config.toml
n_layer = 9
d_model = 160
n_head = 5
d_mlp = 768
norm_place = "pre"
qk_norm = false
bias = "all"
tie_embeddings = true
init_std_qkv = 0.0306
init_std_o = 0.0
lr_mult_up = 1.31
lr_head = 0.0059
decay_shape = "cos"
seq_len = 1024
dataset = "wikipedia_en"
Each number is 500 + 40 x the weight over its row's rms, rounded and kept within 0 to 999. Layers, rows and columns count from 0. Numbers have three digits each. The size before them is the row's rms in percent of the matrix's.

# layer 4 MLP up, 768x160, rms 0.103, rows 571-767, columns 128-159
110:451534496505526513546457553514519408503521495466485542460474471478465569549464459523516493484574
103:536519459538535473469497511446531458492479441513545516482503487460531535463479467488544499518542
075:552548516419479537530560519510467503488473514509479492528477511457480591515529459457553441532577
117:508526552489541516504561481489502451477440438522484541442517511493446493493468421473451495533545
093:558495529489543518464546453452547554494498532520545459477536516535440522544507429498522538505565
063:466567502519505569546499538476543518505501529466498446491530489481516492485479512446467483571506
102:561506512444549575504593458462495546542463478544463546485515504531462487593450530459526586532500
105:547479483475536456489479478474500491494501509485522506504543545559467558444452526454498494479568
104:511481464491540445501467496494492540483472541491466530464530484611532519489455525449615500545520
110:406460455514526500497470567552459447455523464542569505457578528540514512556501558478539509472541
102:477464504417507497512548486501494477535447482451511568441508475535471499516489520388511497475537
129:433513483548585525492559469541502464447521503483523604482535562540494522550491491408512497535539
097:523517504467486496477569532509529526459470502485534469438480592462513525482463503455470520477558
116:528543486412485546559559451497509459515515478521492564491492502605482479476498510428481478531502
117:444479442528503572455556510633478506438471500475618572482501479468458513525506542489573516533512
068:491503499486596501412510496542463482503525503561523513425563509481474511581489567569485507538534
091:524537529377550451543498491554587485517503443494500524515544461490486560507528537481496489438504
099:485487534529510572543480549541461484466447418494538507477483457542452537540410559454513556528488
107:541424516494560522543473474497507491498496501529579501553527527483522490515552456463512496599513
091:511453535479491513389631518535509502403542495550534508534554520459450437599459537437478469517476
106:446482503468496461486490518558471450517529531508442502456488532431470546421484489459498473500515
083:501500416439452555510460447467522426470524482561504541521483516533443472504489503465550492530463
118:522486461507446460515520554587603522508456482551507479451522541576478500471447467420527451498558
109:522499485502577492486541500560475517467487517553454530436493468446548514496481507485524590484556
073:481508473461476484527532488513473413406434479609546541485519491539508516493479483498485535493523
104:468392506525489460472478464511622498491520458558494491523518525531434499476496499543562534502542
090:451453501479496511487494520516456484458510506528535542424516522547536501538441540451495487495490
097:504437471529481549509491432463520479440498498529522555522487571532480479475521508468531517548524
112:506511453494500469538506492467508467501475460567516478467514586573472562513493516492569501480519
092:408502533442517534483512564485549481472547445461544475466563559497542423475511497415477477553504
079:492543516569509544508512520491533485429414497473516565455541510550465544479470424517496456481525
099:468551488519538472475538480567518414512447505531505436521547524477486545475475449507509526518512
097:551527423443529460487561463468493456473452516528501545482477485552445553479536527522550472483524
103:475485469496514472509513515530587461539417434487488502485476478486485518574498479550517524464492
089:499502463500453553563500532442507501472506418513532480465622469534472496454419478478555490506483
104:548554455526516530432475483532513506533428421509521544509440545473495487484509554455475562440559
090:419563489529555515502545545497577522444499446503539510507537568506445485480455435462526523525504
098:423547498495518469488464444541455482483515450435535518548576466481465556563438485482560485545574
107:529484443491480535477487494456498469456488520521483515548614458495486532487507471482476503586521
096:492505501545450497527544514534527498539494501560492502437422492527495491467455460542558574503505
103:483467406466500429544554524549514472536483553561526503459521497502489487556461511521523481530533
121:608468487478504425479488507437533519467474516510495505507514503477557565496473525458571479488517
103:467532423490543510447498582575505495465467508429482516511512531526500523470474380511487491534532
099:522498541477504512492519476475453508460493560501510519421496534451436530500533469535501573519564
108:460436503551553436470488459515602419502528563475503490481452486501496525483523474479425509545515
111:521550557479511404550477526535530401538516535550484477404468524517488538514473497534502566518574
114:566469485504515533467469548523538475453464405557554557464432475444419517492456526520531605529505
108:446446504483506502456601529418533452448465521482523572477470402514398553514472493459485455507555
109:404415463436471514537468445501612409440505422541533469422526519522488496584477528526496539505512
110:497419439470521456537419548542533488503426490577515574520572493539524453481463516454494552528508
110:522512542515500475538509494435527491514510501554467558515478509511420552471521516463502533453526
095:554483545445539512496539499437543519497474453439573495487538555460497480516486499467568551475528
121:556517506516494439493477545565507504458481508449535516559557445514502563468481487536485434518550
092:560504560468475547450517443517514506491493531529503535423478472549524447525422504462471483577516
100:559420478494558469535528534495505517449425499460477512506531491477483453539388490510632490590493
103:457443482572577443482526468606540477550511449514461442501518553420425483454491534505494590527549
107:512427480523550507549472493464561499491500493504498512453531445499506496472553496446542556563484
100:481488566543546458471567474524517453496455498470509480556499519488436519534427442484563512543538
066:555459455545438492579524503480485442475485470500449466497505512555516556402449494424520536523510
096:471579482416532521479471502539542515462500409600513474488477565531495516516488482496490512488499
086:451540500503542473454449521496440519484464520489477494484522477567489479568512513465553540514573
102:486489498554500483458553484569474501443492585520505501438587518492504482545523485525525552562518
105:572532507464524478454493494446504500501451452446519456529548428518526536481493414451492497560520
091:520505424457519503493470559515559444522493466467524446479499507492510484468509506546557453553553
082:478474457480493533480451524521488515495457467508446569437591535541493498559486471511474454512521
105:468552538497516534540515562548516540553460478489459566492491500494457520468503481529504574581553
100:453460501491533423445508432586482489473500492499469543521513444520504526547507537470524499456542
093:449511574517560570532511541436546486581481517528507463457550509485529481467447389439539505460522
098:482558428502477544559500485527482516481423423474466545517552497509428557546459479416569556519488
109:457404438511517506469519405429596474493507500599496484493558549536547549557466532484529475444534
093:496490459509422514525440522496554465566453511495530497510480469565520595513502502440539433522534
107:532551466472507535485548497632494480528517477549533500523515474519440569569499521485514462445517
073:537571462497473510455453531526507506474506569482526465517536479452503537517461530562466495533506
101:477535513581525536451515482493545508452400502503486473488515512533542539466402405505509471511535
102:518449485509545485470500533529553512467482471500479553470535585559555485502534399525476461449600
099:478424516510536547505527477478445488457511438519545522461543456497471523561480538387532554556506
091:429491450489452576452524483452555536446539519491518486465526441509457473597414528505484487486502
111:487557487485535497477505592560507468545516508511484575481500498525411495486416520435566473468538
112:503507509453485572459560490464434475523553492503469431491461578490466520516460549436541518556514
110:535548462463514518550444483527439473530413526540542582445482489589508533469519530484566493498523
110:511463532501544485465400479496530458441531582622511484498532449512489543504454474428485557570487
095:486535429507505513505501610521491506468486490468511549509520480580464492503503469497528442450501
099:558503495545472455440467527516492449435455518553551595444499467496425493487491476456519501570489
098:477432485500447449470492537537495511503519513545485546512593470570482501522482424434507503537528
100:451526494596544495479620514484490460509459434486502530504602465447486539474439471494463524524500
088:559458548556503474544539495523469498470519522498460540399533447525517476475508431514514512509491
096:517470444431516517531468473477487450425535473520524528467490524565421552560560528540538471564540
105:409518549533461474522529483632497478493479435540539500454584547512468496467510443518536492485531
088:518489427477533501538505626458485439470459504452527497476578439549478504509468497530503484543526
102:551523418501515447546492452499540528433454488539465589416500490532470504527486533491566582500536
108:564518448558486452501455543472457402524496496541551511523548516529488520500433444480546551563472
112:496452528493559522428530474496562488479505582497480513530499501501564528559505456494593481572581
093:567473489534553478538536580450584511473475540483609494489475550530534482554494559504555518506499
095:473448447509540457526507420518547512526517543500511484503497508547547509451489517471595521481561
084:441508494501552444530526641496472399506484496568515541462508492478511476465425451533545506454518
066:496487441473551521504534563573548554506452486473583491511483513445489484554542519542487438509550
076:513496400533569470480575536528512510516440475545528529486602465545494514502484534492460514464527
112:487497505478471484566492461524531431527486464544472484439470463471469564541439480529514508560522
098:489480521549568474475597513549532478423569490516579516482497556511509479462492517445556498501549
098:511458513498532403522505502564499490493486495452534562462473507469526481472502543471488626531528
089:567460499432553453443514496517504500534458537428474496512575484500466569481480473471473430505530
115:458495454497579440436436546483504494438575444533558492499527529509513532500408426488452479556529
111:484468477513524482564424544482540451442520481550479487497510495463560537503508399522506534524524
111:531505438516466468528462576483501430470473551497530551531484525524451480504488504456569573512520
105:562470493437504483494503525487550507470482522533554446568486513515525454516512475526485546520559
076:477507563473476572484452508529526487573497523523478481482525459544425470484416504498488503519515
097:544491470476534494555426529496437426486453546547524512483565555547458483546463449498551492547529
097:523401485535569517458494439452555552507518523500515518471508529539459452545447480485521495521517
074:495509466495495451488412486562517529491533524518539510484480534501423498551475527531553546533499
120:431519486528560435515546563480546465472578490479506492448552596534423542541506472492482542506521
093:491476502522465436532526436478488435483555476538513470453545583541550491490510522424590477494544
114:481448504528523400510518506453560551549477480482491472470523500516453511477516444459501531526542
105:552490488544537416419531559473530468455476493549525507512535464520466522524439412439535519526528
089:490532566514532459538527522477539429491499437461546500439517547566441499542407429489525480543523
100:502500546492542516507557536508499470403442455460488501466476483438518464559496467489499515517533
108:531498518482531487499470549585537483501458527548483599538518545546508586578505504466538511476544
110:562430582517576440480452553569488486476479509509468430506530452512485533507474463458561571485502
101:505438464550499507486533490488480508469529471504501454455545486490492502461474534494547539435546
102:464468534425505473485467489522499508508546562497421504558547420502455516493460517463477532504525
068:556499476515528463527577526532496523510472518529547482458560513456512527461495450499555456517497
106:520496501440592439506487510451542492563436500464538449529513484540451514521478428472491534574533
110:477487446467488521527460562485461485550523495515528499488523554477514536582509522490492507564557
090:471535486457551531512482495487487505465482421479602488473497391486483464545521464522520495559549
121:520552435452533522474507501516498478528394442593547547481605502554479509464475421497530508492535
102:518541491534617476469528515490450484502434507492542432453514462502470503534503545527510526452515
096:561463421421484485496447511567448487562429487503525450536545512545442553496514456489462531542551
107:476515426518569536420535559491582467516526458553562474478480480487421494472509565483584513509520
074:590499487479437525547553566457551498492492509455480552455504432556519481381530457518549472478481
106:482520432452507464498479480481506499470490544529570565484506485580487557507521498457471475525505
117:457464470485515472498509571537583509532459517563513430511502497531526484482529518466450517517516
102:550547532511549473466549476502481562492476496532515465491592544485530498515456445497500532504514
110:545459533560491430507573531540484479515512553495497496502495537558567556446468465431509552474529
116:518554514547531489549489492483537466470524490515549549493467533503417549454445502453449580466557
098:507541503456530572494489587506510477446520477507569532488527573464489454496418488504491509485472
106:465478458516513517492557464508563459555500529456538471445498492509468564530508441489465509471522
079:584480375459472521505549526496488483486483535552525478508568457459561593466505527459517513523590
103:446433530509507500531489527492547488504508524520480511452494515492515465497443361409501518513510
097:490415548508550413464552515467514524424506426471480525488520529534491463554438526454534509520515
076:555496547549485574458548496491565464521457492469506512538581571580485553486496520583453432511506
065:521521505482519582506508544508541427442532389609544505551511569473569460467562453484494533517500
066:525542400470466512451510503519511517536398561489505494462509453554470481517503501501482582526556
100:505433445534539464477496505512509467480466494490493431484466528498459482474486524451505457553560
110:542522514515497463486521456494504469421535521504520569463509529507482525529500493518542522515514
104:441420494543472541496489521487585520508524471583582494500486489512430504517526453461497568535503
102:480482458513542490463497561500509493459528539549544589398490483534531529539552534496483506514535
119:523518481461531446526430532474516480523499515502432498506539482498421508548466449478530517510527
097:485551469434496468510488471459552507446532509533463511502467610548439522545512503445494518512522
086:468519478467498456513484483527522457547527506486554528449481458540532531493484524515566459482508
078:494513399429543527510504511468502541487497463451536588471547452451513506526551500452522585525513
096:539563459414458502528506475503485415543515573476458469553584459468481512572522467490487521492541
086:523518478495497475522543546455595497472482484546497463471505471496440504460463419519606517532497
102:529430526445533426515527550492558464447469426497512494473506437525547508517415544473499462519522
098:465491454510600421471572530494500453467445479469535526510477521572537602547495493473469527511561
117:470500479438515482478559566512473469518504453461524478520467509475487528561495439538519578531529
108:493519495513502427519567514448476467534507457456489539484455547506460524497517463557532528574523
076:569478509502476514486539521522515425476486541570598496516468534509551517490463488473491478547507
101:455502414586534559494518458502562562487484523527551494491461529474474538434521484497547561504517
100:511489485461567522438489570562489525487563487509533514518524479476498546515471479519480525467589
094:521525418490528422496489508455492557550473495466490531518514457485458538489416464460488462493528
110:502484505521573448499489557544581470427477453457525470527533538491512551464488475500496507632536
095:528447445509523471522501474439493453540516523582512512525530525541453545502444557400518477537532
111:410435472521536496491430509485536523471451536464495554452450481513464533570500480454455520557494
087:465444441438526552486503567550494489407485466528501467430500523471517550458490481486534529462532
110:520492548410535461505473533508513515498456514523500458480510430509507512545451522480573536482582
098:460542458495510603547398518463487470490463448545583498479435458519535533514499554468533546524546
078:446469543527536470466543601501537493432506478422519458496611549454526471501495435512481467476528
111:494501471434551529496522500532560429496475499496556574457535489505473541523495522476547456528568
097:502494535508560420528521484469521453457527542479545482420504537563466492497502496503513550538515
083:494485524521498501458516501526559472435521465470438504474524526504519578587467528516519531474535
103:455471476569523526490433526505533466436492435483478470398434531500514527561442488513473559529508
096:502472490484503406487515499570472485420566498552475456512514543512518478436510544461545517460506
099:517445480527555546485636433553562492502494452476490534467505469490473496446456512499482596480549
110:545450445514579416527472519485589510460465461517496524492506552549569512502511501459564520494523
090:468514518534581480476521461453617434433516458525506535493536470503498518571478436507589525467534
096:481527559548516419494570583530480461545463522488545479442461480487478535491417474473520572522532
073:456523482526551496464556488577516479562516475535504471443527556507447488554489504485518479501505
119:539483462428489387442414505443502499469504575528431476532528508513450547508505526471468499548566
109:445468479550532470451518508558565503482480489539470482483588484460489548511458461524506568565502
103:498510527481571485548489455544540471524483405518461515433479601514502505498500496486547522569513
108:433494496504493495441532516518520439505519491522494526491500460533515518553420509546481513495551
114:477533509473527477440472479487552499517471536500505466546575485443566546487507493481529482483552
085:556464526520512528552538516521567463481485506532466509524493536519515494485455478503534523460521
110:499444480472583491552580480440493482494464443527525483484496481506508508470516494464488470496520
073:587500429438486483489467526501497500505503465578580496559549532457511521522497482476505452495530
085:391564434431513552484521512506492533513518498491546597460565436540489501516517522436488558571538
114:409527493509521489561539526492502466510428448483514565452542542490486518531473501541521527493542
107:576544491530497419487516425518523484459422471514529525446459522573527512483453541498472536496524
111:490473537456473534463500541535464472422518453532539551447536492481477556487468519492522568526536
104:574474480485528458462458471555540507491477457442469481461505574520476527552493494503475475552565
082:493501507466410458498466465583466565554501527543494557450515583535476512516530436507444502482491
109:566534489570589499441502499572543494473533439460533594455511531483436546454476492498502548534505
107:486496472455538570473497547487543458457453491508515474494455519507489462473488464493632555491502
098:471462473546491523524488431454541481469527489512469556481525560490549464498455509515462603511501
099:440456477456513524384500490560504497486552495551561498523492538494495574580459535532550491561524
116:585527455495471436470496476548541385488468509514475537402531543557433474492517450530535475518554
093:538488469511591504449527530507484524509436533513558509449489485522494553555447470516489574560477
099:443506502496492557540488515425501540461481448531464547485493484538450600459472479353514434532517
# layer 4 MLP down (transposed), 768x160, rms 0.0773, rows 571-767, columns 128-159
118:482475543469478502510495561524466528500549484466374503496577561555469479509519520518467432540430
107:453511497520496529472474516577479536486495475508506443546510500462504489583509600513448505456448
076:481488531487533514500498561487493532452516498520467482575533533498498506560497454480473425508523
116:502408472512501492509488510500500512476480530495578477474512488491530448551525559540544564473475
085:444496482485469496390506519514539471536520497511460460541497509541520494467459526539448524522491
070:455410560531593460535463447475473550542535475469449489514459477519434514465511501520553440449532
097:450525551511448541462543487399524528435454456417488453538497467515524460446503508463408514552507
112:463577450452418550506550500526512498447463543424496476522462461441518484538513479465519587467534
102:512496562477499520449450471530572472561452498541435508510480457385498503507472519438558497515592
119:397494535424532570542549512443487521438519540533477445534535470492454564437476586455461450559489
093:578550501527532514447488518452516505449516442459549493487553466531482549566470501537522502490518
135:481528499498559531464498477544494493435507597463574494511457486502567533514421530455502489515454
102:478434444502596578530468490499505464390550463572567521501500529474537471517483516544485503498508
110:483418547488477456491519508441510469559515544528507536520591541505525459544529470444477518462405
120:538504503555512570461464517525546506418485566511528528524556477461494525526497504537494418576454
075:432482486560590466537550477535517528550516495550460472484538449472409534571514512577512417444539
085:489549450522500516484532466467507504506473453496503504465513450502548545479467511552462541531526
102:538452486402465485509551580542555493465453470555456490476456464570534528505490446459436486552497
111:454498522472547487481412518485474509483531473428536521520452550536494544474490580538577489462503
090:506509458415530522474468537486471536500487486549513550501490568508521474462478521433505503529438
105:494489541492491530499513483592430499532537544441523494541503519458449593508512519514505480567468
080:506534515565481494508450468520560581495485499483534456523534511509409557469494563543472526522487
134:503516532471504511550553523514376525488519536530458508445530539587549445499521575521538524428534
119:542531507521607473503517503515431499419549508454547495535462575516535585494489491450506517538522
075:460492574504540448496496489470540561482417491387467512586534505467451462509512479514538500497533
104:499511486569512431436464489545535447495474455457467519479573579494506546493481463501477484482548
087:539457554506468475466469537493516598408523530530491485536439512426532394436497529504538475523545
087:473504435503469474484472528521460527527551426397492530493521440495522487527478435467522516514480
103:525508466541458444590528424467463547510479512528472444476522528486523473464477579521483509476509
097:452475474480534522492490443601508591526536488519451507516448524467577470504501515580511497486509
084:494496568456556500517517450607515458454524537470544451564446497464441553524461479477453540457433
097:483563454528455480533485455517516507531466509449505494505430499483567464476536493522444475536452
085:496541554509573498498463503489533529483486466529479524451514516490593497437505572538479540544464
107:426521483496503472522520504509535520421513458527472463493467545526492516456515511505534563533498
079:455460420495502546489496491517457497498488478571467452469484473526533498490507573487464506570429
107:513450452458510566428540566501518442491536551497511490465488426531486506520581429496595498427417
093:552446553451516498463454451510493482538508494551531530546494500496573470490503526500459474500445
097:536402518479569489568468459485425493502461451530419502473483493491506514470500500497471497522527
086:505461513459484451472490449528507436571461421503504467525501540511466498483511478507545532509550
089:528526562473479501521434502467532444508467504497500481478505510471473506474446552542501479541537
108:497545435476563521445498505532540454479496555459519543527511518502498459514540522514496480418464
123:511514425429504572437525504490501542591483491551438474497447443512407490496487407454502500535489
107:432519481435531515520518496466447482404510498487477556530492542502496438480496426502492518539453
096:398547525503519528509529500554527498564469458402509487479495473498537428500510557493509497499501
105:469485485535463597498528507506455549466471494505459447484482584538489520455463606459474513528511
110:545484500484467544471454542518495507533545543469499495437499534553507442626477465480519470532506
114:513524449475502474537494527515501405490446561490524501508501468478502567493498451536501530561439
098:480436451523445499448543580463495515522569575430541414498493540459512441546506500508578472548407
104:525494441498505496505474421503473484522533476532451478542495468548534464522436554483549470468465
115:482476517470557502522513569481478500517427492503546511555477481498524486464520545524492507471440
112:499403484534499470547492506561458521536460451535482444453454470539532507460453558513589507484484
085:511468598530487512456482461570553504476481458479504454552450426519526496527415565522428545499474
122:470548497550507494544467428537483538492466498500496522478456477512542464466437564503436523478519
084:502549481474546464488530517554491508593531541473506456495469477556463542483528447576564520459592
103:497559456540506576499559462492535520513463507498466505503510414480542492531515480494504488524488
096:533517515503548491514555473452496489494494510477426505518509506475493517475462498446458505558437
112:503506539544525525423403425450482552528492518510506509512490533468584534462499479575491491469461
096:505460426481436580455506486487525481475569583504584541482484522522570524523509516519553461458470
078:476472488528538524464476529476558504488506584528487510559474471465457474542572508570442454466495
088:425498528421489550509477524525510551445450484543437519522442511519452500510527513471536517541503
083:417507485484507491498479538425543440505508534437520530529412536504484467508450505445437476496427
099:436547528502509477439549476454463503510481489449501446529530514506472452495503456493456483581522
092:478468529472459541552429545519488488488452550548555472461527475564548514528514381478468504472460
083:514438506514490535500540459472495496425498537472494542501547459577543424481469515495408514481481
089:476497528513455519540522506557484497501496504490466519547502434434471513537518542458499483436437
109:485528503529487495563546515425490446477573469514479511489523478469527515514487425457457496464487
110:495545487585445512507468459450468527457466502519571514545456580495492592428477469581470508470514
091:564443425449470470523456526455512550424520534478524512498476538522556501461509523460446487505536
096:458474513489441479503465593474448543489482531478462557452548516532543496491520493490488514435495
112:466509489440568542501528500466528491491545533437539467464523448508465499469542470514464400506448
085:582540541509478528525487494476457492527435549541547487459512382535520489549441494464479505474484
102:551524543457526471586486451570468519522507501527560518559473507498526454409477471477460475475511
074:528515528533535485542436436521514563605448477499486443526453446429449503520513563585471447456498
111:613538570553534549548545478544482470466498475524551531507497563567530479459512553528513545475487
099:432516476454530528517539490540475540408506529555494488621471430502580449504491510501524495482516
090:548528501520510513483488514506480465486505496490498487433530482486455532460537603501525508464448
088:476524469477530518520469455543646458513432531549438504493559512493516500463527498507467464489512
108:506501513450459527502519496558584488483530442499442519497457500576475495465538505542497478513447
110:469459510478447543470464518408538528515556506527504473500382511526538549531491503542514481532558
112:536569479539564482513457435543477545490504592536445551548499617519504473475539514469525490450517
122:465433588486487449450474476512504533517492503520578563462493460447510519485489503489482478550556
088:439488465485484594518426545470509509473485497556482512469539503476507465489458472478526497455461
101:447461479490485523568481535581490576562384590530513529509459511429408552463497454466527532489438
087:485491505521481510468437572465420515560507552478492567455463530527442478536463486559461514479464
078:515488491514437465465445432548503485439452555526479486487460548539539461516476523467518487525521
092:474490495482518552532487546481447440486513574469508480480504502501479535523457468447523519483403
087:458547521547450476544526513538491507500515503513528524416514561539421499461518536516508528526476
101:450469519483446436433539465515472491501443489449495467504507510514558501538420476466520486493455
085:512556501501422500467535500595441509516526474494497479579498432490536510550486485442479537544439
109:484488470530527435459518513541480529505442482532395507494528456519593538453479499444519475490505
129:493477530540482504506401461517473493465559522487479543568494496461460533491489478522495539477491
123:521478514485439428469496481528553490502550494500479457508533491514553402479513425472547510464516
093:447617530530504535526471432410506546586530458504474509428537474507480483503491465483515535461498
088:493442477514464461443523592530586532519543528481509444483426520480480506465524478508510519506435
075:535513523539457515453491464467481510468546493463495488462571477541489459552546579394517480480450
073:428492559461465428525475516526542484556517473524506471475554559447472521484477544468479473522524
071:447481513514445411548445455532503558577524466438521467450473587442556503554450474567479472501469
119:481465510545494455470502508517564568528570491437519495506541540467593484561472495537468535489513
094:447570530480541553502496472604483491454501521539432450528457572503604467482494545438490441541548
086:447556527492501494467468487570457452505506543481523495491460463502461506609529487422495488472445
081:457518537562522421539442413533475433521546507476443552527542492573426480521507501513549522518485
111:476453477511621584481447529505513402525532514530492498572470434525487496449462491511508528548543
107:469491563458513489503406439544465533417534488579520467503462533506498440464544523544478536540521
078:549502499537529470417526484464553454484467506514484440481478487504511405522524482504555501544526
108:505479533472486504569477423445442520606394453511528459496521514498443501581484596486498556536510
075:466407516431549482552495485493491644470553416525486509500472563406490506503570484502442469448554
109:500464538557469536483486556513471571513528541439468479520483486516439498521495513541519447513544
096:468474459501466489481501494470508453508506571526544432449493514517504495447497498503529411504506
074:473500490477486545496566495478486528423490472471558509481571456486643505481519508509486454467442
128:547511500486501441480500575461468461471548513475510508527525568565488507536480522450479527453492
096:449496487444448473516532545460521513507539515462416483525470503455525528440462465507504503524469
114:477495559447453516449526533552483543435505465475505531544546495453514547483523501568498481514561
102:441526466464549503497465528524462513477481486583543466482491446517493507465478607494594482519533
085:490517499503465488487500472496453535516530477504474464543513480509533491548500419516532529501470
091:569518505447507557493462499475524483537479510528457492466526474528483532570491512563551582527460
109:509614487504558514495545493525482476535507499531535527487537469550567413479438488518556466559527
107:444453491495465510528565522451527483464572534541464442440573513496475573490495422582567550501508
087:501569487517490508443505555511503503527538496472456421477485508496507502460490505496483536514454
096:488459467479466497534492524502490530436498461476447499510539541508443483507498487539520507420473
071:500542470521576539536562471566482573465525442513480477511424496456457555498533537506511448514509
109:489513492473484548528457528534474449527502520446540457479515544465514489515482537435524457501523
119:443507527489556509543523540564495469465496459492484510491513525496499513529508431454527520457504
087:435494453512475525532497466495568561475541535519501447528498471524493464445589477531477518517436
136:426480481521519453494492474489537524515399474480513530532508466514575503407463480578482507451496
105:414530509519518544499506495521445456525550508488457527511536414471490464492492453486514509559441
099:460467535484482555531494460450486420515510482483467498556443487563551475570520511511519523521504
103:533518587473436476498405506428466482522489403475437477505521497453477578570472560508519498547422
070:479456475455505529505470427506484537489516476537485474488517466476439521455525520514530428435488
112:524478522522515464491517548494520492478412550521499560428478445514576498493554474463453492534585
129:407479472482473544512471541420527506519546575527534445448525499517516592551561490499532515512488
097:482470449514486537507473474420515524554488487474514477520553477492551491521501513528496497574520
112:507592481567491365521499463480546536477479481402484540483533543496532521501586516533525492458447
115:475476427483512442523508544393575494489572467497452466485472504468511492517483429525512543487541
096:478498524494496460524441491493527538463453495515451434530530511432488521510488622569491469549473
109:456507582437515489501506479487448497495479530366565385567529483574503472509524500481449534481520
079:499547495502518454448522522533484526543505518540499522540427561479493574529447553477527490454500
097:496480528488543501503515486513383541559559483518568446442560448507506491482538492529484466533418
094:479414517544491531541558493481432555537493415476436557521422518507533472467504565460524485518522
078:461470505504541475552526443485549517498531517532461482530498549454427424554497479477507489464538
071:517500539522518469561503497540450527421513526493479505580539530456509591541512424476562472472560
078:463425607506542515545503477467544533513491435494444504557464546499441515530505568522461477483583
108:485494566525481549498534500404455440528583493491533478525477514479513447461514524450534512437551
109:527480473497498500512436445483537581490575500450500494482517546481468475466503550498509553538497
104:543470476499546530564519527528417519425512483535482485504561493515525465474400475543532549532517
101:495435473473521519534435532499485511486568454497584477514485521520481590565497507539458535606507
125:551507518475501477449463470484523505508464530452487553495553542467466458484484414529514523468535
092:581495453498448447468465482501504437517501587454490412516485541436431461520501444503576532514485
081:492450519491487497441494465459511535470550555442464477502480494518547493501498509467499542540461
084:472518515505517481464535467486571462565560543521515498554515457490466491512563436505469536480455
097:534521517413553453563565531485546475505515527492528475512529491452464537478477508413466519454512
083:506471460504467489541535449537412520456484565467465559496539513505547521416528529431462504477468
097:527511528552433511481503469481457477498567517465556481455526538484537497448487535485480476478575
101:423508483562533515541530493489494442536441417442448509507513458504513436453452488551481546512516
119:477464517418476528485509541443440472510550525472494521508500527481509502465532541510492492550437
111:469503520470466523533568503519496496510523535509489427502472515553559500493562486443474479414472
072:450393559565520517588450479552543537470470502530512497448539502553419485530491516502431469445495
099:517484516557524464531535514442550585561502485517438463441456484441544529490558530485481514499532
111:489496439491507586496515522546460422498581534503517403507526466540527536493458470550439427522482
092:479534509517376548478428518544495510525536507451484442515455461492477467497509463469489533563503
114:551461536514483488534425467545438482501485539463488394524482479431547452545485451523443487466522
093:454459532456451523469400529487491504532476512442487477488479528423520498523479445529486528475518
110:502441523487586496535529454516443499551486515551482480501512471493439528489470538450469561546481
090:470426495537498466426486492474522518521530496508502489496479478452480458510461484492477569549525
105:534475487501564496512458511584515496498494535575508493488583519485562486519513508521544502436509
097:521519514415504528555492507500505566540494486504474505522483478461486484522468385482494523546467
074:545478474472513501551504545428530580506493512510417505489462508499457475500558538472466473480480
118:506505500573449552524511528484476475520497517440576489522464487479442463556508546480431453524509
094:444509529471568544500494482550515503516493557541509448523550498409451431478483485471526477465567
079:455483465453507489491546512549515491532433462490493478544574474571529387454472450548492527433500
098:578486490456445504462515466531471473513509521519514519522535529491474465548506522454521496518395
093:536480475509482500506520560535460499494511536571485536545527617466528454448484529450479489525440
090:490460499488481479497505534545501477473455526486509496489529465565511566523459496594493453524395
108:490555458461471550449438494500529504495523482461441483531485563484480384514507538469511491453481
087:550479480437409490528562431475562487523454503466487542483515460471521519475453539524510556550508
097:438539574475492466512499518540483526440553566487489581461512482531517548476474477508551451479495
072:528487466505487457484443444518517535456532511523493529529522570511510542546541560458548456485508
129:519543482518543527496470419469448570485481512411501536564396495517497567519448471461530603393490
110:471494521519506493409539434506443531525536433458508529560538553532561485446427472451586555440452
100:510510522516447524439508471491510541511521556481502459526546487465554454463488448469507461484366
116:529407471453476541523446506468536497526507484509508481476545495523481575546471560540545544549577
113:515496480526484562504508445525523529562531534531530447516475428577501461495550451541590499418495
081:526503511469488488462513534503492481517534487512574472492487471524486496499540489526504443531498
119:514472439449547499511531521462494532420438443471539507521537484500535514480499424513521458507527
081:483487526505469496554547524509485535427511512498472426523446483415445538488544463542504419524541
085:548504597582521501522470419508555534467500547482402497536466482479467494459533515505455484486408
121:462520472522471470528474515510469532454519479554540515441516595551424474525502489585488512522537
101:554484475469475464494458529551544457500529531406530434523546545489445422519536527501483495528435
112:547539452467545471497504549457499534449459504533492525522531441493482515554455444505470468446475
101:591479470463475542487397554571512465504484583515466509465556496437546554571431529492457548513509
081:480525483521481488584475447580504533521451513500440501536508545483567455481479503461488553563462
115:573559545511490494484490542527489518486482578390506488491455470507525507504559575530483434539405
105:546527528446442513439526496623563564489466573474489478538488477465517456477470466565511489568543
091:545444543523541515534555523522489449498527493462544439489500514474559533494505540521456561530484
104:478488558547552412533499550489537455529492556504353482541458499461480515520518426491490500503515
086:474510465577495510463463484549515448424482499507550524473522488459445456534536464422473554513572
089:525515556556498537533568471457553534507505465451504472492528511515452491497524423564476481456487
095:470486442493517566502530440506437461465513473482434461526523498482578467435504477457497520498485